config.yaml
head_dim: 32
vocab_size: 36094
norm_place: "pre"
norm_eps: 1e-05
bias: "none"
lr: 0.000373
steps: 3753
dataset: "wikipedia_en"
Each number is 500 + 40 x the weight over its row's rms, rounded and kept within 0 to 999. Layers, rows and columns count from 0. Numbers have three digits each. The size before them is the row's rms in percent of the matrix's.

# layer 4 attention key, 768x512, rms 0.0451, rows 740-767, columns 0-127
082:486397540514572474440494491448425508465513468456455498453482499442453514523528430562481431517458531463508512480536559503499495505516486531516439438574499514423460530494552465434513517505486508542469521449516512536488496543457527498490486443501428491548536451575525435504517511495500454457490549467512493416573473539549521491468540473511503484447404529524452447514466506511463536482513
100:537517444516557478458495558493470505440573610481424504466537465498382525536472534451475565446491493479445499516511459528493445529518507510463434462480508421447516515551516533491455455540519494516533559511444467468534564461438450527530477528511570507466516467466527475510524512431475548405475501471497488496559527557493485554491514541428500564481544394491497483551454518566481570536557
095:549526447561565460490541521469571383497449455464457486469503457516413540491485513506466431463499448408433504517467428476508467533520549604473440521539464530545532502464466506413501547561471472534462539509470536497495541483513462571508580497452435505419503510547510474493546564500513555500437500532458468488513507518504497458487454474520553542493442485548486530482506509509568483480426
098:441564488489537514427424541524494526555483556565602469523510530500499503501486524458560510577447475529561499444549509525501537502531477531466548447533434492522558497470457538512464563455569447476471484589477406512499508495502433523524421488510559497473474512525476496482491500506482503524535491470534483486441480458490511483568495454459529449476515568470475553483537503466597502459424
105:508498422530504502481500521474462527535469516447449472449589520515481508513495552506558528482567468462456533433468525579569501567500454510483541534518535503489472536480542486490440494507467494464526479463518451485448516500501527453575497549434545522536487485495520510519441471542461520491476488514527502485540477520528482488437510506481425441408542529413467540454480445480441489500508
118:443484451504477504586507503499518453450513436563529492520504498482441492535543467435494515497481481564498480485503457411497473474504535570418520513551445500481510607507507548456575520434507514482450553511455508490530556516446477527445565402583430468454544592474494496513576533463532535508481440467437460551532436465474529464573482495469576538573491511496498509460462540466577498564484
089:469548535568496521409512559514497474499494535525464484421437437558506584427423580546556508506486449472501517501533553532439528550547491514507495461511481496539477487510518420490481468529524527525543453451538455543453492458505485466541459532518571564513541463568506464498469471487414458439497506485531445503458506498456513580432513495492477499482500501492461478490526478518456529493486
089:496465535512466549478472502575512526529503448472476512562517491548610542512513526535479472526495510500497519515578454564502438481492413457549513447517505493546525541418518477528467536508526501480528448536553474504542430450583467501467476554464569525457520478460521555498496471544411453472523442451405509507523484519469497493485517545498544514433475512494493515472538492496436530452514
108:481526525467503478482504551474432549481465480411483509416535507587497468505541484542476490565514514389512487460514438515533455522509475541567501424476463502486443552453474490517466521540468514498477458448501504490445452419528465493455479556468547516551469496542490462548487439538467490467496539468502525486470474530519516489434513459584505452433468464486462462542506538547406517430473
090:521509481499495491471519558526462474511466476521539511445474548546583431496479500518413430556405504505504459496519478489514596487497418579525518452509467501549560477446515485429473529496590495446477506505472469572559495528518436591419551460579458486518527507566451519583488500488481480557510552536504504493454503474521585487508481527546561486511478449553496510482557529472534477424511
094:499520397498461467607517487547523478468447543505535536477495517511491530464529508485501462582469476515574495490517544517503537464460452524474484514472441503443515525504482556506466545510468576520485479613478525558484516484503467586474553544462509454467532524542481439552519467478493527533496432500495479550458464487528557461544578534507564471479491486475473536505507545467567503527484
099:477536509520418524486482509604526558480567514449494497497519442434522486498565502467524468544485464464552451584498533463416515504554487463409569408484534535534459538436480468529510623463514537544547471471551494459444519502582481395483539520496583486522476537504432513562436535580464470530491601507524509523438556523536540527573569530513553515505485461487510530418532500532536414460439
101:552459487506515418439457556511507467481497475533496446487548447478429522527505439515513513474493527474484522561489468493468424463540530514460492530454497579515456536486486535578504510542436512491470480484532555557564492466519560571480504506479455538439497456530503449492504513495502419528506547549512525494463507502459539474488555469441439571446574472426524513482521485481479571499466
095:497582504480514525532507519447514539503493432540569498470482495508449511516510513419509469510472560473592545458509490492495522511523538576504520511485502515439475535500536480497514486431488489496501509480501429485494517483461469532454519484478433525498439471483492465540520495508521487436559536489530474520492514421545537501413506453480507485419448589511567577505498556478541534532489
102:547537477521507461545544502480485510447528494568485480521461481531516466483395515561513478488543483518542534455517474474512559517529396522453524506502438500456465487496556493509501525503499513507547439468461468565480509470560424503466493494529543564467528454529524477558516488533509514521533462518475543496473504474426538460476441510463537448502524603494485496553461480426493536518461
102:560477487521486477479447545508521497549468448526478542423450557468492475451532593521500368473470509562511485535517570493565524506524478515508532499482488488504502468382459579478484514469507532511461473508507519485443437480458451454486534442548530497482454491515415426570536444498512486522496520536465522393535555549537534491565454444506545545582545471504416541516443457480496504512584
101:565561483551523447509486528545489488509463515493486554513455499492558500504546546495508559482499529508492591538485574471531442519466507446532501540507553524500440537493467506462484549528493463576449470517616498439484553490503536466446417524504436491556450542484541468461535471581523516473394521491562469556526486542548399527472550542518494521440621449474467544472445479531447470502514
093:466503541501546463469477517578433534519444488479462501500444508493461595558548458488498588571466506557491543483500481561509533533474493497505553466498532481461511501502469427510473493512531510547502571479580454523541530512487490486574504519515428434496523487508460531481535585434478556499490430446417530469505465455485476441402487517471494529481514459549502453519552564548652496532555
107:527457474485529543441430458423471432443575554455448567457568403468437425498506483508516435506564437483515487511502439432530463464432538559499437497467576523500490507584475458495495460482534492482547506524517540511539502488493526487586536498477569491457449558539478474478485399537514542488467524500524506489518557542527421552438506472534506472497478489450497481520531483481463553482477
103:473484553474502508548410515509473532428545519464491459517555568491503416466444519539541553432584391558461489513464448558487488525559486461463518517523498486582499485558507506518495518469518539497515500502482490550505554481514530550536521490528497552552523484477521464445467429442494482462504486524497485445536525467503481533503479462463464530529473441478437494454504391552463605474500
097:497470512481541479454457462479489515554529440536508493545539537453499497503505530449483541461497506554486555557466519422484450462464549513507461458526553483502468447494573494445622477479512482470482559547550520432552486521502463481455447455525431527453465509423450520494556496544431460473501544526524497572509529509489478511534533504523500549441454555471491508476511492530474461551465
102:510411429505558522493502501413505502475554493458531500529471518532555464487531501529510404528494460521506495518512529511526516487476437529494488496483582444449528481558535451434478574488489542489507423524520492546471502476472422534440516571589535487440491439542490482523545478491414477545506454554513474517458425520497531467526468520516575554523490508489442517500497481523487482497487
094:530575510514544537538476491498541506522573494515419550521506500471516475531522528508490454476517499494477530562524468494489496564463483463491513548567520496478479424547516565468518491519475507516476500462516493487534496515433526503595456512471428579441494504474526462479504451502476524425492427514510512525511505476452474497458550460504505498494526520396429478604528561454469520495488
097:484474520486470546584493453554462536414471476540489504624510589602493512569448476456549495422527506524517459501578516531495485466464476578528525544510464560537521451535512507595472497482432505478516499597480502512483498483452473556550507565548519500508519523460529514503512501530535497497503434500532479532520545495517515481565513503527529502544499499433497551421454532509514514450476
095:450540492495496502484478488497486460487507447527589471536487532469430501474483479546498543532558518540514491509539446504521509517526471542497510562486525443534532557414514502607490457480467473444502430559474456506508530539504508522452580558540496512466525513499459507577559537456545461506626459462436523549490546516554530472566521492454528531402467494523525583448496533554511560513451
110:489500558441410497516481472501508513538449496461458544473503464515473470520536479507480464494509503498521511460517552492479501540532527560503507504549486469537513554499518560541539523436505491498507484522555515456532467460507488560523511481511497470501440577543488464467491534593541509494489471469484431479619505495522457535523449443463519491523476422448544460555472456549545445453458
104:597528615496595483437494480465463478561428565491438527483553474501511477518517524466466490494558440487501497552471550476448533489496515398490420514515515535495523492503472527453507502481535482575487532544519556469515529520464515481518460422479532500551451613475582506454531460515519464511494517492553453476537531561487411519558535457474459529496555427445515439502503502492479489453484
101:501438489493493515523473495542527531528600453427517525569470532481508411492487552499485481480534537534463506463501564535547461528490511503540493515448527511592470538600480520524504422477541536449485484473566544533540509429517535506575575473522560557525540558492467437423457490508546527454484499461469582478465516541441419567499536421504577456496539445413494466530493510556472493524560
# layer 4 attention query, 768x512, rms 0.0455, rows 741-767, columns 0-127
102:441524516481547503450491420497579465511537438517576520570526474593535515469549422473482468469538510482544604497502513531473519491495527417425554471503517523526419543529360471461509510502515546511510471440486460485533494496479467502437525507465505564500514549445499483563483494463433497478529482470491438479504465513461444484469491461504458476448398506469492485416507501509465465499513
094:442596502520548523465489524556521505453495528527481430515537541549506568525502542497482510519508493495489519422482478508519474498610541427482508484565440493427484404541506427553458527479535509499535513510542435509466513480507533477561465526493473480485455468467507538565491470422505459436509508442476530439475506541467453446547560499460458481525498534429473518457514473490472531521541
105:481522528475450414528514506480473486569527467468539430460545496460461547548513455448449505429551533464524552529539460455514524470533503452576435487451496449487444486561480507532548478534498443511452585558505496512451533499408585534508468518461505449502431481566493462597439511492465550478520566524583533448467565498459523528460517478506483449496493505448488473551552482516497490520501
115:482474555542555446473479467470491463534519486478510581515437539539534443527549521514423493537461513468499534545484549525489475451459513499536480393526494501505446496581541528550563508479508557491525462500466525506457454487490486511515526451559505509525459514507516463561494402538496471542493481548408543471465417589498574526483562440592547472482468517476472461520520434567524502468524
108:504594516498523549584515479508515528414540543491506436595495455517464553475430497453518496513483511510498443449484481443476494514538638477465508567505473531478544477513492548521468484535463491496465494538563522544499539584474501481501519559432521459480477537459512502543495595470508522489486474466570468509491572390499458498487490519473441455555476500523529484550482462453535490490477
093:454443522516499486452478494442484471513474448476522570481501527517538481510532408506511487481548544487542477541486445530485520501492488499535471473555538481544492495497558456472592506541541472437499425478497545457458444455562519499492505483566488529501453432506546491549542490496491504520554536603488477538526459554611555440516472509560508589491518499501507512472479547590519477516502
104:559425486504509457486517528429470507502467498438465550442515478500472423522536466529410522418519580495530543449457481503495471524510478559587454426504485501574475499496514470466541491503514506403472509471477531510474419499531527529459485514558471509457502440500468497476448455501520518531470500483448507510572519526567504484439493497523497542523538509497493560488485484595466516473507
116:559476523490537481495443554491439589508452488430441495436507514520500513543543497546438484510479482550478529520515441511539424457477499490545437452472455507528477498530569464510496460520494486571402487498567551432538450449547552461578397506472520520493515456520523608440479483530484487443445518460450524454541541529437446487415520432538481518454500469475481468465481557571469467458478
100:504540493511488500524507474468465475474551471476510444592466487471497467486454502516530541505524505444532564465503469480422473507468568560515527426553441433445465480533508442524530528546496526495519537491539461520475532551445512527430490525493475535481558550457470536487452492518574465542498507533500494530442493474547521516517464500491546445495535482498525562557471514565532430543484
116:510568509534421586477534490510483478454536420536467518534536472521491535460505516547524563445543524484489509441487472468521487503458532511473524480481412467478447515476487471590532473569472531507562548536522473414451508561415521502468543538529449545553516463514488507540435539534549501510531484480521530457414526448451502499462505452488504452522535520410542470503499546506448442474482
096:535443542460552506496487483499460459542534528500476472482535572573478481531507518525477477591476529480549519509471553497519508400454488518493505528478428474512444426459538521551538460443465430512432462496511506547522435555503451479486559501457532490493364468518528524517537532516490445462449621567561426500462509437497539523510523483529516483447549519460523560504481454450504503544548
098:474491484439523586472431539552477477480497557536510391536536540492570513587463488513517472515531522522509483477477457489409476495516488471488425454535543496517444412497474497499417525522550503516506459506449423505531494489395449537518572508501511549467535494489451535470459523481511467527536517528531504473573596529388553472540504483497534530465457498587532485424537449485512557530530
101:573472521458480497604456521439476537529453519525516535478530498434493563510520485494560515478529477507455538493435530517591479549584487456485480523494490486466476476442487507452489518559523427538522533511497529528417472485531527489537431492564442446446483531531463548476522508515487555451495409455458554459436462563446567473453537527521551490479463541500490554538503506490480518517498
111:511560438532527488483513513466499497431545461501500510508471504553440501520488606452512528469481550474518493502457558493504549611536529515499520602521501493553482490462517482460460530513502545463514482532558459542475546515429516554468539545466455496548537449497431509547452524554570550486526479479497458497464438448492540577499404524462534454546483490565519542539516491529484491559398
101:475516470494517535483499467495506515461522491483525479632462471546418506498505537459485546533413552548511562526477484469439480436446544520445513450509476441424481446505497499508518522487504470538480493486452504423525500562485442520490529544486455478514551525469508543534445501526547414499491483519477445535499518432465499474557528435510581469490518527486478569537484486515528515502521
099:478497523444529539547477489520509452478570521537507492564491537572475361472515509523534505580553397494449530516488444474571447441498409493503462491473456412510494509544508525535580435482509425472436502490497562444474498511595500508532482442422506510464435473507464540524584514501478405545465598597522551475551577577527478567570493487551436439469511540472498538486458457400536488448507
104:483460472505551475559526455461532471539415428528572481545475510472514636446503505435469523493473510464584545547454475487528504467500508452468518516485547481561490494600510560503568457501466470546469519519491482497584446488469528450470443379540475521454483595513493484494506534497462539505471559544432503521480495513544549542569448445535550476515439446458475498499499537523530415551487
118:506527516516483462441475448572551525548563616463530484521526451518513395558520481511498457528518495460442516526581477512437532480494480504440516505507490492507469466555449541538439483476506506477491444518488554498493483508537462430510532546515502421575444461520499499430507449511489467545501438447483457488493444578522486516528526529498423564597544503535460545503489516557513561486551
100:494491429511539510494591525548515508510490519511510507549554478533548544547515528478483488570561550502495536442539483542475517462474492505522574500499473547543522471482486544494425435477556479497526483461526530519521506537431481492525504537441526475590498425505483436491408440535511484496536489513514451471532554510526432475518494476469499528495446497480487458442493538503515553527572
100:462475509485475513456475594529498486403444586486503409495477518458489438536573462439507520461523535506519515493456433507529508523533585526511448539516457521430512466583494511423456532522490480488525462485483534461525561544452483453502552494462478480451534543504584521504498505520541545524494453503495517358525517527435441420509501551500535495518561520522430520522465453521475572563458
094:478512499579514575540516461515506514417541489528499533457509515550505467489491479529501573527526522460576466503463471513502510507463599552500549486557478505501532543620485423559486546492526580427458530522520491520478521455524519526466571542489514472514535500503474521507464507531500515584591488511426451490527504490493514509474435426500541444541577503498509510557434527519512460527462
106:455477419505492559529530492592474503508519432505515508476480533489524520544582562513484541524467575458565459533534539495471510557519493530492502474462528516453528473432528519487452529516531526581512523479503500494502491478529496491508535422544501502514568520524473484478476496485498460440517522455471536521486531550499437511481517441503551440556453522490390537500463471474509457466499
104:475551533539477501521499531525506456506528469535496448518536496541501565522423533543472535493483465452546531468508486497519514504531545492516530488488496535512504532406560518439493558507523578448479531454520486522537568485423506513422483508484440559470492435514568398539483488532479518478458441505445541448528509464519441519515476505529540477457448453523548520505483464500468492497503
096:606512535459504520522495509474554502492447462494532469535545538567499543564452454486520541451531470502499511433508471491477513507544474407486468509543484473477435445447496553452459457435571492535440533483447407499550489497492571453477462463465496481571500543427493466471523510477518518507524418511555568485438494443539500549451459525503543515476462507534481545550483463482490572486522
096:517558540478448473415528505491479492554376463491521484537503443501475492477479544491496452434533515521547478471509528555585517414439499452468494552477438503476443476486509516494526585541520479548459492542535553547487484570533454501454472479469492462495444501543572546433563528532478526471445498508505539442483485513529476460480540493530503525482516485526493517575482513506551502526543
102:468475462544491458468495558515514465528497521477539518523472509456503506479453462517463598522546510552460519501513474455467460436478539461539489496497458513485525496501497496499481522477509455561468577477576610461549533529473557418451465532437480451558546526494528470442451539516443496478481557511507575454479480479498480529520588513476521490573494463451486440495536501505508463567478
100:489476456539468486477547370530464575507620580508557505571507502506492431489494535525533475541532509518466503514580515475496545542520506486477543554484516573438493509489454538508482508529529523530551536565477488487475525519548488487530519487453486503541519540493479504473470448477513493545511424468497479479515443529549485457496471523509553567481405429479540479444507504501530488526445
# layer 4 attention value, 768x512, rms 0.0398, rows 736-762, columns 0-127
100:495543571455487482532487515516459477512425567523529456466458470503567481501517447475532517563485465455597515553451497458436404538526522509467461457468490441454496515524573502576473465511483574502521461532614502477537502499515548526436497484441489585499473504514507470477525466457491463487572518513486466526525497509506486506504488494478563456457488486425490522485451489497473503469486
102:515462499445513528515545509508451474480466536481438433487542536491536548451530505500458443488557552535550490481511488551472528501502505531515450471458513505488501473490516476571468441511538501478602531525561446547527462439565572501436573458504440447512394504434466541569521461510445538486507567440508514482359513430534541518497564525514453552524526444525478426502497489505487422444532
103:540469475570494492470483458515551472531438512519482588413496570537478500517483514488475481561456536521522443440500574517522455481499550543502528506444524569553517479522494527508542498448562486498518463480541483512465474466523541484551521468446531573472499488551434487441519570476550456503480578487432575522523489506440462428467496577486496550482472458546489464575467474537453465523483
102:448543445513409511484479436547469532463519522556524465533544510504490517535489483554498521513490546562446569483512484490464519546515493570483548513488511419479486458536397507461446533548544502503451511529451513475545561528521470438501482521474434428482501533579455506484535417550492485498522431514533480504437499545519526543513494469521531574451473488513497514526502542555566484552530
104:504488494430477476516506491509448481464561495526464468552489521494574499466521550510467511483426404537530492555556528474522458530428541515487540523487461465592509478529498475511505580463551507430440475514479476541496499501500547462552490480514460506495470503544528473587474531604488502528353543496497476506500460481547423473476487490458461605486502444520521527448511485553494492507468
111:481503445504556534462475567521475508526485445504524479517485519520468394519491497510453484514529484490482504484516524534513452511493458473477536542501453482496465466460523582546525510574466490556495512525404472409578617488542564548487581470542443475520523428456486498508527521527576469518509501439440546584435532441486525522524491484498534469486548570503510533475438456455492535530511
099:532503431457464521542565497455445485450513473489460481523438453503454455595505373477545525439508509518505485518482553539530489459461573504483475532489511486513518491446409481523480500431493406471542461491481485564428527481493528536519529535472497392497427488530501516517518454486533476467423449478473478459553499540458518502487512543505540490540519516487373504509521555540521493506516
102:526443576486501506496458511442538507482472452485541491437466514511449441520409531455477402524544472514496490429555475547466544439496495465513493512582542510481548474547525453542454514452542522532443490601525519514469519517524503542480518477498484550596509538518522495510545405497463590589503473497542510441509520504500498439469549477497419527500534439450490417519530464581514575515470
107:469502510589512550456541511535521486532520518501483457491476441509490496516530437536522471487507554529426491477578487527471464487500468539527499582562476545476560567532461491470470505466571485538452499504519496530539540520425540404557537498487535497503568506440518446527452518488552494467509490510596539436550511500496467532506464526442521520514473471540525461484505461541532510494507
102:544499508533541482461568543467443461543445414482502511479488507546430434517518459503474503477535382485444467488436547566524426561572517496554453601493522564500535539487543494518525456485509485471529464456478527451505494515555510496514482541507540530529518455505546458539479519499524499573485512473454546436491514512448432504494538507500465508494555511533489471526472472513531528561445
106:537459572485435572483474579542477538532512592517459493553448489494548605525479458485542439484494509555476429514445532509524500449518489538528525543451516533524531414477434538470481489547514453536446536518543442473421567473434452506483528468416477501477517486518486471493512447546498514427534477487476510471456514526461496402492467521475524526484439503570467502540493512440498528528581
099:557533561512457470464489448577485452546451544482512436502512521540551507446484506500450517474580440447532477524530446463448444446583485499543466517448560391452566458470602510477468511552443453492485440469517498411451471444511502521514495579528533536510477506463546577475529497461413485513419469473533528507495471512490473542518506473517462538449431452458498479479444546479574552491440
102:482416490438531548552497543485524525397473464459501501504465454517409480492551496518393567531607438536434491515439429497457472543471512548523550507440483461524503503505501510520577506461522494454545568536555476516506540527494489466536483499537473535521592496489515499435506525491570539486524565487519520459436556448476535489522483518513525507502460467494534534438514507531500489463489
095:463490472519520483539470503512435560559500455505558427557571538597507573534464512498453529389517555459518540487510402449510477515463444516505454481431453534494474543515510529489530574547437533548519444502475462528563500547523495570504493494488488542545511487499514493503454468499517500481487422463561384562464467477478483465455464518519567496514512530507478527505501524469556478507413
099:544522515551490530492473518541462508504428496524484555541499461534433507503478464525462425538454559526470518513538493462464544446478484616494457495449476489511552499417439491495493520574508410517479570466493507555523484507471542439509465505539473523515459541554505514534482471463561512430551450485470496495512464511428605458503429539477511529422496517451516456448412474519452467503520
102:467453480560432503495545505460539485556462493441584483530469524485457504516580456485522503507458479481451556488507469474468414497485498520486444504494565478505521496551554511443446482594528472469545518500434570470472465514488472550455492433554528458555407462431542470538500503445531495509467489507544490498520507474588479485451566497530499467470548538486471546532521492466546467529437
104:520436534459500501546535534578469490458471521504561494503455481436519523487499493479454452586478505445495461515478464469540519538501462534532496469466526532512560429475487540525533448476504486529505485421516473532573573496511457546533522461525448472442513465524414497544502505447448444514540473562591532527513575518496491579496555490505434488482447515545466464450525535441525528490490
107:470530413468444520465455516517512543462495554491529453508437496510507465504512480490435470535559467472466511543550534476471434432529442436491446510553531490418492502487507478554460523484560502494533537523477490508492536464536505415514497495434488561489555475408492507484531559527534455485509569448540592507504492474463529465475484612520501466476461427453512519429521498485556564521521
103:479475445517522465475467527471487550530432528529475569494462515567527512473492525518603517533479510486521520496536515472555479517466499566480502482527471461472550443491534424501530482558529447522496563532521550478421488471484462470543525454503537440495521477514559537550489481486526581504482495507457466439513517463429481477495510530428496552490539480449477569556496487512491476485521
112:472504468614551449502511527488523468514531498474382532456490464518432445487457509527438445428548519452523544455517483487520536567516455493485521453477487553547459542503475436482510441530484520539506518531526499423494483474476512541515612438509430457526481461533527453483466448526594469495610452478501466487534482483521454579488577505500413521485546443447538535490536545492498499482503
098:488519432561501519473500498491459508542483434470473509519535476482543455499500477552524552528532484467447480426502516518525522564493506463498468492541486463533494515481508459477554511507472467514483465489461484457507591457539509478528511478410550474516515521590494504534481481563538489444557515497585442472506527521494463469490484479471514534534494492558452452477475500522502473523464
105:479513528448511551452539537430517468493463497509479491490508462476480528491480566491486402551561503542409440525497525514512565442500494551506578470585533510443488488499460513526499585445521486510481504532553559549439541481426518514519497498516493447502580560529502487463531485503519529467484433522538541548642509523530467433501366524525544493516467522454533461504569557511476548534517
099:490518499530475506502533485580548511483501412475557509531478542470459432465506470482540479522509561543554524450565480481457475491479471508517568438496612505479476515548478552470465510498522533441489489519454492508505465530545477523452534518433499454499494480508580457515498492515518510446546525482458446482576530513442480510477557546397439552497533512523443582578541479532533488485520
106:503490523500473524441437509471538456466492476507485565494505491509543519495495502535488540508423531575486463446524496466496472454537502476483460493477454546541471487488515402470463513430483537534549477482536520531512513538397492474484582519452481525632484539534502497512501616538465490523541525552528467518487428547532466369504456439447548462480516534478442539525519540499508500501478
100:465485527427520484508368504542478429504495502488557503515492498472489483489485482506517478524543472508532503460507577477509456516508479564442509522479547490483520489475455548475465490475503466506471440464461485440582488462447517538519542530493500484452519472441458410477480481525481553445451436570417586500544493512472466428461519458486424540508541523531449430540497422462475480458481
102:473484560507483517501512443489498534540565579525414511563524471489495511547471529436537519447489558445565528504539517513451543455523420517520480443484441521522519545518513532448569422559513546448466536495522397485424554487536502490513533496483552577520519512542508555436467446419515618496463509526544545470455501497487547471461537518535449575501520543532557499527473480512499529487511
103:543512545575476538533494561568443490557515462468428519524512485523532463497498422571522493552511475466508491529456459511544496431484480459486571468412462461470555503452475481532472397508499565476513523475390487481439433462484425531453532550574517482480582501563533545474468454487516525498419501513432522503559489491498438502464545438522542465471567606457486567481540473461530504507542
# layer 4 attention output (transposed), 768x512, rms 0.0287, rows 736-762, columns 0-127
109:479485511541565498517473477469503550555518517501508455500471546479521491535518567502457514475467493520484521488484434412472469511531574510464486465477454475506454499567519524474530516490481503472507496511486469536437561525484548527499507485513485508415572517509486454477534500493519530521432537483516470535496490539503435459477538563472488496500498531516528446457523457510508491503521
109:596490503452510429486497514547531468463526521490480495521501410471465505462500474469465427516485545439559510508549509520516529521512559462492466473454496482557607448448529444442500501490555493502529502501447403507483514449538506475535444509490471530492403515560481512472484415514516493479457578526456504498542504491561439517518534515577529501535472576455467434479496499470456491481489
105:560486551555475498477510480494489476482561529485461438426519509538554531467430523497557571543499510531506434445536471523525477416490489502521509458517444550546520515466496597476569493415444532449510522498540527500541434502520478486535467488501505547459560454490539525500496482507497499553460498508430520527470490532563474450487580549529509537577460530524458530466498576471462496469474
110:539531514445421512484492521544539504468441461526440493493505503497502506432550505517497587453497554551539550537504560547553531507476450564431555508454459503445505486462485469461473538486542512518507504494528436497554464501515491534482425497461458458557516491441472534586470463572543510533469470525473441455462503505422481568537478513460501472472521508445530525521474587539486537468442
104:548524569539458515464485513522452565554498485507515463513509438556492499481524465477555473485507442516573523419544522556480501541443462502492486454458480595639551507432463482509445469421493567506553499558521468446564494420558529513537509581478578524523444531486516515465467438518520511586513485517503482484431512506533484486513536524516511461523599484435447536522484561413463477480503
120:504440497441461490462480520529490471473511506580528545402462501555508460431529509494483535515577525491473416450532522538483499534465502500457545466543539526511534430527403537519486551509483507478510526521457544489496376493530364482475548415611519518585465494482508493509501579564436496534503569425533527509530492512478562480494485520474527482517506555562525537503508557499466469563550
092:563457544557513512490524513539517475549495576483449451472412441479499503552530512551487470541437514535476432566494508473464505506510486443476455584503524508527527509449497538532429490502519492518564477467470530467481580512506489519500499527443501522471414475565541568504501432418477437449475439448424521464498540491545504486505507450559496485481458503529422513495458530536506452499503
110:480485481508515467486510446474521517518533522490536527485487531418474528523435478520520490435476540435491479486518482510440532449526437467438516572506446432542528509534459480508456543521508490504543470438498534464438552487492474470552571557566447575506497539452468491524512529481488461491408453496456514503491486458533497488462491441517550479554552532533483499524524509494374503528500
106:449544591501472427574546457592527461508530548532538547521442537500471556566429488515502492575567570509505497572544479492542503450455490569433491569474564421459506468500557483523575493533531510426406469445490507427512484562504463472442483542456475418544486506495483454502531483416553453450518554508475558522467596525499529495514462508486584488544537468528512497473588526532447481512476
108:510517469504469478522466439484464477484560465526562532448493527458498505475472466562526439511518460474472488501540564445476514482540461509524504522522499465546538453461558574581527488411555465436522508446490529468459474458605432523495528492502548469557507449488562515564496521554430441495458522439479587527530466449564473493491521501500445507536503527482500499532482549485455536579532
109:535479549530466443466476450442466472473393489481427488414440490496524461508536527558515506504445485478559495524486444474464551491558484486546508461458431412497486490411507470470514510429510529506529497476554429437524483547512544511539473493470473526413510476502500537522480450508426448525460496469416487486505502549525521533514550424555521545515463416446486457478435521422501467478519
104:487563430456545491519472505502516513445524553452526508525515553464515456540493511481443455526493501506528526523519500502434503550480485484470549531541473435482532450537534449607504480512562467530497519490509435506525519493489491529506520451573472482545478555563561491410476463442450474449512440526511508470441508554461522494524537528545481530491564459490506512525492450524526488489488
104:560433538522538430450398508400478463543453453482527472500508426448498519504539486507475508556563518589511481528483519596472508472519512532570475475468466485594517502487505522589555505512550520465440500509497511487546535537496451488483507444522453565505571458463446607461483550514443509483552517489498463456549506521446559525519546499489480493473570503503507539463514534538525465510526
098:533468437430487481528538491482537543457496498573514524483537549550565567468531437501436489488512424492535489486510455472457486479492503436432533530450554524399519482502484464472476510591518549491499514456534433443514458546523390511517415580437522556530462528541508432471432469492465530497516505448483502473538531558443460513475467564454585438428570492471520454478483511493605486526524
097:489455490476538497504448509477508477546464464507467573492485506529527488498479504524475459537554533556458539551509512529490531430483530514564455480466488478507501482457495515527519480519501453476486494592497503542579533482514473544452518435457420475442479486577479465487570569513545511503587549535511496385578559507451493541539565483473479476454495527499539435556458506563556486469498
109:470500476542498619517432553525422475526557474567469475472541518510605518456514503518456477525500541543459504491431514582517431563477456444477492522580472546544468473536519474502503551510494477521512550553432505450466561494575446475410481508544462520596442518516568528546464428536468569524508488504549480531511521452523474476518451432476545456492462518490453493488461480491559481472512
105:494471462526495408445457527510517483494529492543513509469494583475498522539440456445493446515589543465543507503563462491496534511478525426483503463485575487472426496477558482502549416508549492459426530441568450473542479471476476490483443489550495527470449469583556410495570519525527491545559581521524453537449525505514487577497494499492534436497504527499501390524489496567454493513537
108:467505478454497502464535461508470467470515510505557474425451529428500550450491425539491530538507448464537515478546472557576424426487473457435453505457481487581518451448532520559509502578457515474476541538480548532494495470547547470481448458523469501483520466546457515521434571530486435488465585441490504541540528482437492536565512540490457488528434467521536520482530550472475512507478
109:509598560552535566466531481445489498496502479446448486476502493528511474521524521476505454501463523527472520465433541480570494482547506537538454511448477531565491481448518519440527595496512463473482464559477476548425554497437543562567479524486482479424528458542459506547517515540495494481520472437468488476494486427584500490522564394489428461539506471499469512543502496530446508540488
113:440515467520519497491482507509485453550469468556437553454499550520474481493454514448499433465511462482539514440529511450504451571526464510479514487508570465482494463467446498521580542578489476469462529580446427496496455473417500538463486522530529479522452538526475450505511509512497581497525532533498513517540477389530506499491472546441490432486517476535531488530489517479494488493523
103:526483468492424556447476498521470495531529439541493531444451546453587527460492537538453522485470516507532472447515556492472514499500440508516561555550510540506535505436491514514530484501471482516478568500503551500542430497512477485534515509496429535504580554578540448570487512503457489508523561464424475507417513527580415535448470482423486499651506495496472531482544525600447493499491
108:460566533508414446436505538458496528491482499489492530441486466480539496527538489488485519537464532499512461523519487480522570455530534476494497509511458439512452530529437433518525518420474522525409525498504472472481446538547540473549419540475444571482502507500488512477526440447486516516483509520554528538537477581529574490561552448477495525557490483450508476510482591494484526535483
100:458515474455467460539520495596462538519479452561559625526477562514518500510542484491576497514490546447464436471465595534469488482512475510490523535570545516453485505478504529500514503519509490498501510428494528472519493543487456523492469541483468498487530513504541471484528572404546463456457418467496471568459451475488515455430490527441534495519513478531554558490544476502480555531471
111:494487548543481474541542542479452569555526486461502545496522480445473478539541584481482498479518541469479534465495497470528541410507508541508558584492476480475462515538529492499499479473492499550588515494506595480463496574515501469555510506573438459471488465462477448464473477506519471530579436598435424524546565578449518480430477496542445490455527522517514436447583501559458541479523
100:498459565540509484467498517517507492508517547505573459456488526438501484480503566496496481545499448490495498438475531473554557523468432429493550470482477448521452544522505438444500498412434474489504530415503495455532473443529478440511588439595470541470495412593443546493529564566518452479543546522479530501457477431549518484512460497541458496552474432508583487459536455497389562555572
105:453446476537508447469536479500487389561554505581566508517509485482601544507532563453479436506488514504430456452484487524489477566553469486488522504498498462467502501475504479413487528473557519456506542493505435491519527462531536517533636571462559472535544485531506482440428512471454522475508496503439497468543511473529530494553466443538531470422415559489534443454485496511552531501549
093:490547482543517497474427440476429457533449510495474544478536502546529446497477415521537502449507482433544536496457523531526470530472512512523482494519503487544412451466391544533513586466504540514559524530471458532513506440500524478466525473514517544494497496472555451494590536529486538573525543518454539415476542510551556491478531487568370464481516468518497514519423513506536554500572